{
  "attn_scale": 0.177,
  "parallel_block": false,
  "init_std_o": 0.00451,
  "lr": 0.00192,
  "grad_clip": 0.5,
  "decay_fraction": 0.666,
  "batch_tokens": 16384,
  "train_tokens": 126500000
}
Each number is 128 + 32 x the weight over its row's rms, rounded and kept within 0 to 255. Layers, rows and columns count from 0. The size above them is the row's rms in percent of the matrix's.

# layer 8 MLP down (transposed), 768x192, rms 0.167, rows 494-502, columns 0-191
size [ 96 103 106 110  93  97 108 108 102]
[[109 137  89  82 125 134 179 123  56 168  83  67 134 116 123 137 114 149  90 113 151 151 189 168 123  89 134 160 147  76 163 164 180 100 102 161 157  90 138 165 134 154  84 143 125 162  74  93 139  83 118 153  35 124 151 100  92 147 100 136 118  80  69 141 136 101 154 110  96 144 119 128 142 131 117  95 121 111 133 198 101 122 161  80 147 132 107  94 137 115 158 139 132 160 129 164 143 104 140 177 144 163  82 121 149 108 160 124 158 131 157 149 115 175 107 121 121  93 174 165 152 110  63  70 146 149 131 130 111 125  90 146  97 134 126 146 155 131 126 157 116 169 142 194 177 134 121 197 168 138 101 143 137 106 133 105 168  97 112 206 127 113 106 138 135 128 137 152 134 128 115 135 187  55 116  41 119 145 108  39 122 161 137 153  88 185  44 123 136 170 117 134]
 [ 87 106  75 136 138 125 180 162 108 148 141 148 139  95  96 119 137 114 173  77 165 163 122  72 100 172 159 145 163 135 127  61 143  99  85 149  96 163 185 139 161  44 164 114  99 156 174  69  97  93 155  66 163 188 158 116 109  87 163 176 138 123 135  90 138 108 103  52 151 148 116 171 150  95 105 168 120 140 128 111 105 159  92 127 116 112 204 120 135 106 164  89 130 184 170 206  88 119 129 110 172 106  93 113  99 105 111 105  94 137 151 129 179 199 124  98 147 143 106  64 136 115  90 100 145 100 143 101 162  95 149 200 163 116 118 142 134 169 114 134 121 141 131 139 121  83  79 158 150  92 143 143 104 111 113 117 105 154 136  99 152 190 146 150  84 182 101  89 125 131  88 163 112 140 182 163  94  85 167 155 136 141 104 143 112  87 135  85 136 127 133 137]
 [ 99 132 105 165 100 169 131 104  97 151  68 115  93  71 118 165 110 179 186 154 160  81 132 102 156 171 155 101 133 142 129 111  94 153 173 157 125 139 184 155 134 134 152 140 100 105 162 128 143 108  90 150 114 128 154 148 100  88 171 148 101 156 121 174  81 135 202 139 168  93 106 129 111 167  93 164  50 133 111 115 114 169 113 160 140  74 108 164 143 125  96 149 138  91 112 151 132 112 124 164 101 125  73 129 169 119  73 123 142 172 120 158 186 104 172 125 139 144 145  89 148 149 141  61 142 119 151 129 109  77  63 140  52 102  77 128 150 131 112 141 130  70 124  67 174 117 137 179 161 104  76 201 131 136 163 105  92  90  98 108 104 151 126 176 122  87 105 198 187 133 112 159  84 148  69  85 147  97 140 129 156 161 101 125 120 148 174 124 160 121 100 172]
 [140 104 102 103 147 127 104 106 120 102 115 111 171 142  95 124 127 108  61 129 116 130  99 123 153 124 144 131 133  98 106 147 184 129  59 165  97  90 142  55 149 102 133 134 159 160 145 139 117 203 119  98 102 117 104 104 101 193 137 147  95 147 106 168  90  78  99 170  62  62 202 105 143 139 148  79 123 119 102 119 151 156 135 155 208 177 137 167  84 138  97  92  82 122 166 152 135 151  98 151 137 100 133 130 153 175 132 155  40 123  74  79 134 145 132 120 150 107  85  98  87  90 112 151 105 107 143 114  83  95 194 117 136  92  94 114 123 113 122 149  73 131 163 143 155 134 114 165 131 205 114 155 111 129 118 188 159  98 152  84 156  85 135 106 154 123 179 136 176 111 104  82 147 116 129 137 149 118 127 176 186  87 168 185 168 172 145 169 152 172 142 139]
 [ 87 134 119  94 114  98  95 102 172 147 140 205 113  56 111 127  69 126 131 177 128 139 100  69 150 101 108 188  91  86 111 145 154 134 131 117 151  90 107 131 119 152 115 197 179 130  97  85 112  87 150 125 125 113 102 169 144 207 154 124 127 147 144 197 150  84 110  86 154 151 100 147 110  84 162 208 125 137 144  90 138 156 138 117  71 153 147 117 107 114 119 146  70 239 164  72 130 165  66 111 115  86 113 143 156 157 114  81 160 128 112 114  83 110 102 156  92  83 167  94 118 145 171 106 145 134 102 103 140 165 119 176 131 140 163  71 137 187 116 119 177 160 149 112 144 114 122 162 117 101 136 131  97 172 120 131 146 176  75 122 160 158 166 125 133 162 129 117 141 143 125 159 136 142 164 101 155 144 147 133 143  42  86 120 109 123 124  65 109 101 149 143]
 [106 104 106 144 152  92 101 118  97 130 160  87 135  82 188 224 121 188 165 100 104 103 142 192 154 118 133  87  90 153 116 166  46 102  97  83 145 125  82  99 138 109 100 183 143 112 101 162 137 170 126 131 132 210 113 150 169 120 129 162 106 133 148 121 115 128 132  96 145 118 159 113 118  77 138  79 116  84 132 102 126  97 108 116 171  90 117  98  79 148 121 116 126 119  90 202  78 169 180 148 136 120 106 142 128 134 156 100 113 153 132 149 134 154 153 150 125 161  90 120 126 149  89  98  86 142  97 134 122 156 173 128 120  92 169 147  98  93 127 149 111 174  65  99 142 146 136 145  96  99 199 127 128  92 109 188 113 126 166 127  77 180 135  93  79 129 149 170 149 166 158  96 142  87 139 143  92  92 151  78 171 163 157 129 181 128  81  92 120 223 167 134]
 [116 127 160 106 120 156 183 120 203  79 111 139 110 146 145 112  96 127 143 123 100  97 128  97 141 136  81 128  83  97 129 127  80 139  94 133  96 144  85  94 129 100 172 112 130 143 167  60  86 132 125 137 162 105 128 149 149  96 180  54 109 151 139 157 193 150  85 145 118 106 187 109 174 164 130 177 147 123 140  97 137 128 114 133 162 112  97 152  95 182 144 123  11 121  81 130 104 142 105  84 197  88 167 150 156 171  99 124 128 101 118 133 137 114 101 132 132 137 158 172 116 199 130 135 104 143  75 112 163 121 136 171 153 148 117 112  96 101 181 104  55  74 167 124 126 154 149 174 130 166 127 164 148  81 122  98 156 113  84  85 146  95 154 140 168 132 135 154 121 175 169 109 215 134 126  99 100 126  98  91 171  71 133  88 132 122 169 147  93 110 157 179]
 [175 114  94 125  99 121 150 152 132 161 181 108 125  65 121 104 136 173 151 147  54 125  79 112 110 119 210 155 148 123 135 111 109 128 122 103 112 170 123 137 130 209  68 167 141 152 138  77  94 146 136 168 145 123 120 141 134  88 115 108 211 166 131 173 106 145 130 165 143 141 159 116 155 143 155  88 128 117 115 161 133  86 175 168 149  78  72 148 150 154 170 153 132 167 142 119 109  99 144 174 128  98 123  85 122 115 171  96 201  95 132 151 174 161 140 139 130 115  90 132 129 142 163  81 103 104  91 159  43  83 105  86  61 189 147 100  81 152 102 128 141 122 135 105 134  79 124 128 168 100 152 146 113 117 105 144 149 188 144 112 167 145 109  46  91 156 157 125 120 165  63 144 155 144 144 118 143 111  61  93 105 117 142 122 105  48 119 148  88 137  98 107]
 [107 155  31 140 165 187 113 131 128 122 146 105 157 148 128 142 176 139 170  62 126 119  48 154 131 129 128 108 105  68 124 112 102  94 131  85 219  76  88 120  99 156 129 202 177 105 136 123  99 173  67  86 149  94  89 104 106 117 132 129 149  93 139 121 156 110 195 172 146 123 104 114 100  91 116 100 111 145 142 180 127 152 101 111  82  82 111 176 148 150 148 144 136 147  92  96  96 178  93 175  93 163 173 102 174 159 183 143 187  56 163 157  66 122 135 177 130 135 136 133 140  79 117 149 148  70 104  66 162 108 104 147 158 134 115 128 111 113 115 120  84 157 162 130 142 160 138  97 148 147 119 154 139 168 140 115 132 158 152 156 124 121 147 122 162 131 139  98 151 115 173  91  94 122 126 137  57 157 148 133 178  89 153 125 142 159  76 149  95 113 128  93]]
# layer 8 MLP up, 768x192, rms 0.059, rows 495-502, columns 0-191
size [105 101 108  93 100 101 103 102]
[[134  55 122 152 162 122 100  93 153 133  67 217  87 124 184 143 181 131  92 136 101 139 119 116  80 140 177 174 140 111 107 149 100  52 162 112 134 123 120 117 107 149 109  75 151 142 155 105 129 146  84 151 146 110 179 113 108  92 134 146 116 126 100 135 177 137 140 105 118 149 117  95 167 105 143 105 159 180 179 116 224  91 199 121 128 164  95 141 156 116  92 123 102 135 134  93 105 147 147 145 126 138 104 138 118 136 108 106 132 113  81 123 105  74 154 111 167 135 150 151 141 144 110 117 146 113 100 132  49 152  88 107 150 125 188 111 126 188 182 158 165 145 169  93 135 155 146 186  97 103 103  79 155  98 157 191 120 100 153 104 117  42  92 148  78 188 159 126 105 140 139 105 111  91 109 109  91 160 100  66 123  67 172 163 129 182 118 119 172 131 125 128]
 [ 80 104 146 147  77 171 104 101 127 161 130 186 112  93 140  97 144 123  98 146 137 145  59 135 146 111 125 174 126 121 159 109  90 135 110 113  95  92  99 146 141 102 162 117 107 141 133 111 182 152 174 163 117 113 110 179  77 160 138 138 142 170 155 169  64 132 110 157 165  92 178 142  91 103  63 134 130 169 179 134 216 121 150  99 144 107 177 132 124 173 163 138 126 197 136 168 114 164 170 197 141 137 115 115 145 190 131 177  77 130  61 127 123 140 120 128 129 135 154  91  94  99 139 143 103 142 110 137 171 104  53 122  56  91 100 131 153  31 108 162 114  75 158 132 127 128  70 136 167 146  97 137 135 132 160  87 145 105 191  94 108 121 119 137 117  84  92 114  90  89 165 137 110 136  63 131 119 188  79 104 137 173 146 134 138 132 108 145 104 149  91 130]
 [128 171 102 158 128 134 119 133 109 117 130  86 109 128 150 107 164 101 138  76 127  77  87  85 109 200 102 120  89 113 174 117 143 133 151 145 145 183 174 123 190 146 116 134  97 131 130  98 169 119 139 152 134  90 107  73 140  82  82 104 108  95 130 113 139 105 150 153 105  81 132  50  67  86 175 109 173 166 123 126 139 131 183 132 109 167 140 133 100 164 139 101 144 167 116 110 171 185 129 100  63  77 151  56 121 184 135 153  73  76 156  92 151 154 219 181 121 147  81 101  99 100 182  74 166 154 136 167 129 154 113 154 126  97 129 123 161 202 102 121 102 138 150 104 170 100 119 173 157 116 164 123 132  84 152 167 124 153  75 106  80 122 129 100  99 118 160  98 153 180  97 175 100 147 137 142  86 133 126 155 133 123 120 121 114 107 168 139 186 127  84 156]
 [ 85 149 100  94  95  68 134 127 119 147 192 116 122  92 192 111 137 137 136 105 154 125 114 139  94  55 113  94  97 126 133 135 104 148 122 128 138 101 176 145 168 121 174 122 109 147 162 115  97 196 136 217 110 149 136 105 175 107  79 157  66 149 138  24 139 107 171  90 131  54 112 142  99 172 168  56  79 125 144 117 130 138 130 136  85 103 118 164 111 135 122 105 180 154  92 153 135  84 176 117 108 152 155 166  95 112 120 181 112 166 111 166 185 137 126 135 160  82 141 164 130 141 149 108 115 186 119 102 116  76 192 139 111  76  57 113 162 101 119 145  77 117 143 139 105  96 148 111 101 113 156 102 169 140 150 123 148 120 153 146 132  89 108 122 127 150 127 113 113  88 124 199 139 122 215 116 110 136 136  93  74 175 148 110 156 104 119 160 181 142 138 144]
 [168 116 142 127 156 146 134 142 170 181 162 172  40 155 161 125 124 115 136 131 102 158 103 119 118 177  81  82  97 110 190 193 133 149 103 136 134 141 117  63 120  95 127 170  88 131 111 130 110  61 181 133 119 182 110 131 152 108 145  65 151 127 165  70 132  97 140  96 139 144 109 129 128 154  92 118 109 154 123 105 107  95 169 147 111 128 132  74  92  74  88 123  83 130  96 187 136 118  71 134 129 170 159 142 131 113 151 120  75 152  76 176 177 166 107 167 177 131 157 140 121 106 106 113 165 167 189 134 116 185 122  63 161 167 116  40  99 100 150 139 123 120 159 145 151  99 155 123 155 175  86 103 137 162 115 130  83  96 121 177 116  93  92  93 153  96 109 128 122 142 147 105 195 111 113  64 169 152 127 127 131 189 188  94 155 150 146 115 128 151  88 134]
 [134 140 131 129 201 114  75 148 144 123 128 137  64 126  70 126 137  92  98 124 104 117  90  80  89 124 142 109  73 129 189 112 102  92  93  87  92 197 104 125  63 135 153 118 149 117 154 108 126  86  85 121 155 195 123 160 140 185 219 200  89 135  88 120 138 118 129 140 114  93 137 122 118 111  81 136 106 115 118 100 156 194 114 173 134 193 143 142  88 152 134 175  95 115 110 141 173 103  83 158 120 150 130 108 123  98  93 140  84 125  87 116 148 225 161 134 176 188 146 143 124 173 135 135  60  94  99 115 167 146 101 147 138 106 131 113 127 138 155 109 161 139 134 124  91 143  89 168 123 105  90 130 129 147 149 118 169 118 162 189 160 146 159 136  90 143 139 161 123 138  66 223 138 126 118  68 127  92 129 105 124 111 153  67 142 121 149 114 162 106 163 124]
 [128  70 120 117  97 162 174 102  74 107 109 163 145 119 184  89 156 131 184 171 129 112 207 177  94 117 134 131 145 119 162 121 114 121  80 108 116  96 141 190 133 140  89 127  99 151 140 107 155 136 135  69 116  90 158  95  80 106  87 132 119 141 109 134 114 139 134 122 185 147 140 179  85 179 133  93 142 108  66 121 192  84 132 203 125  64 135 130 150  99 184 145 136 120  58 158 139 160  70  96 116 164 119  99 144 122  98 179  81  75 122 117 127 146 173 163  88 151 134 139  92 139 157 113 119 124  58 185 112 133 177 104 170 174 182  82 134 137 118  83  69 135 173  71 124  79 167 146 109 103 113 128 150 132  71  89 131  90 134 140 132 123 173 135 105 165 146 131  86 111 143 107 148 137 103 189 168 199 111 157 107 147 115 107 111 132 140 165 124 129 118 135]
 [169 129 159 131 158 118 101 115 157 131 119 145  54 118 121 109 133 114 118 156 123 120  84 196 110  84 101 110  94 137 117 152 100 141 129 117  98  82  84 134 142 136 179 132 140  88 104 118  99 139 151  55 138 108 149 128 146 135 128 124 149 146 140 160 117 136 112 123 173  60 142 143 201  97 123 173 111  97 154 123 100 147 150 210 106  98 179  48 171  57 136 157 170 129 114  66  89 102 177 109 144 154 152 152  84 123 115 142 106 134 116 111 155 186 116  93  99 184 129 139  89 200 138 169 110 160 113 122 132 163 112  66 154 127 145 112 144  91 124 101 156 173 118 146  78 137 107 158  80  92  86  72 119 171 136  77 189 162 134 108 160 126 126 108  71 148 178  60 154 177  85 195 136 160 103  94 144 119 107 166 185 110 160 110 116 165 169 150 112 143 110 137]]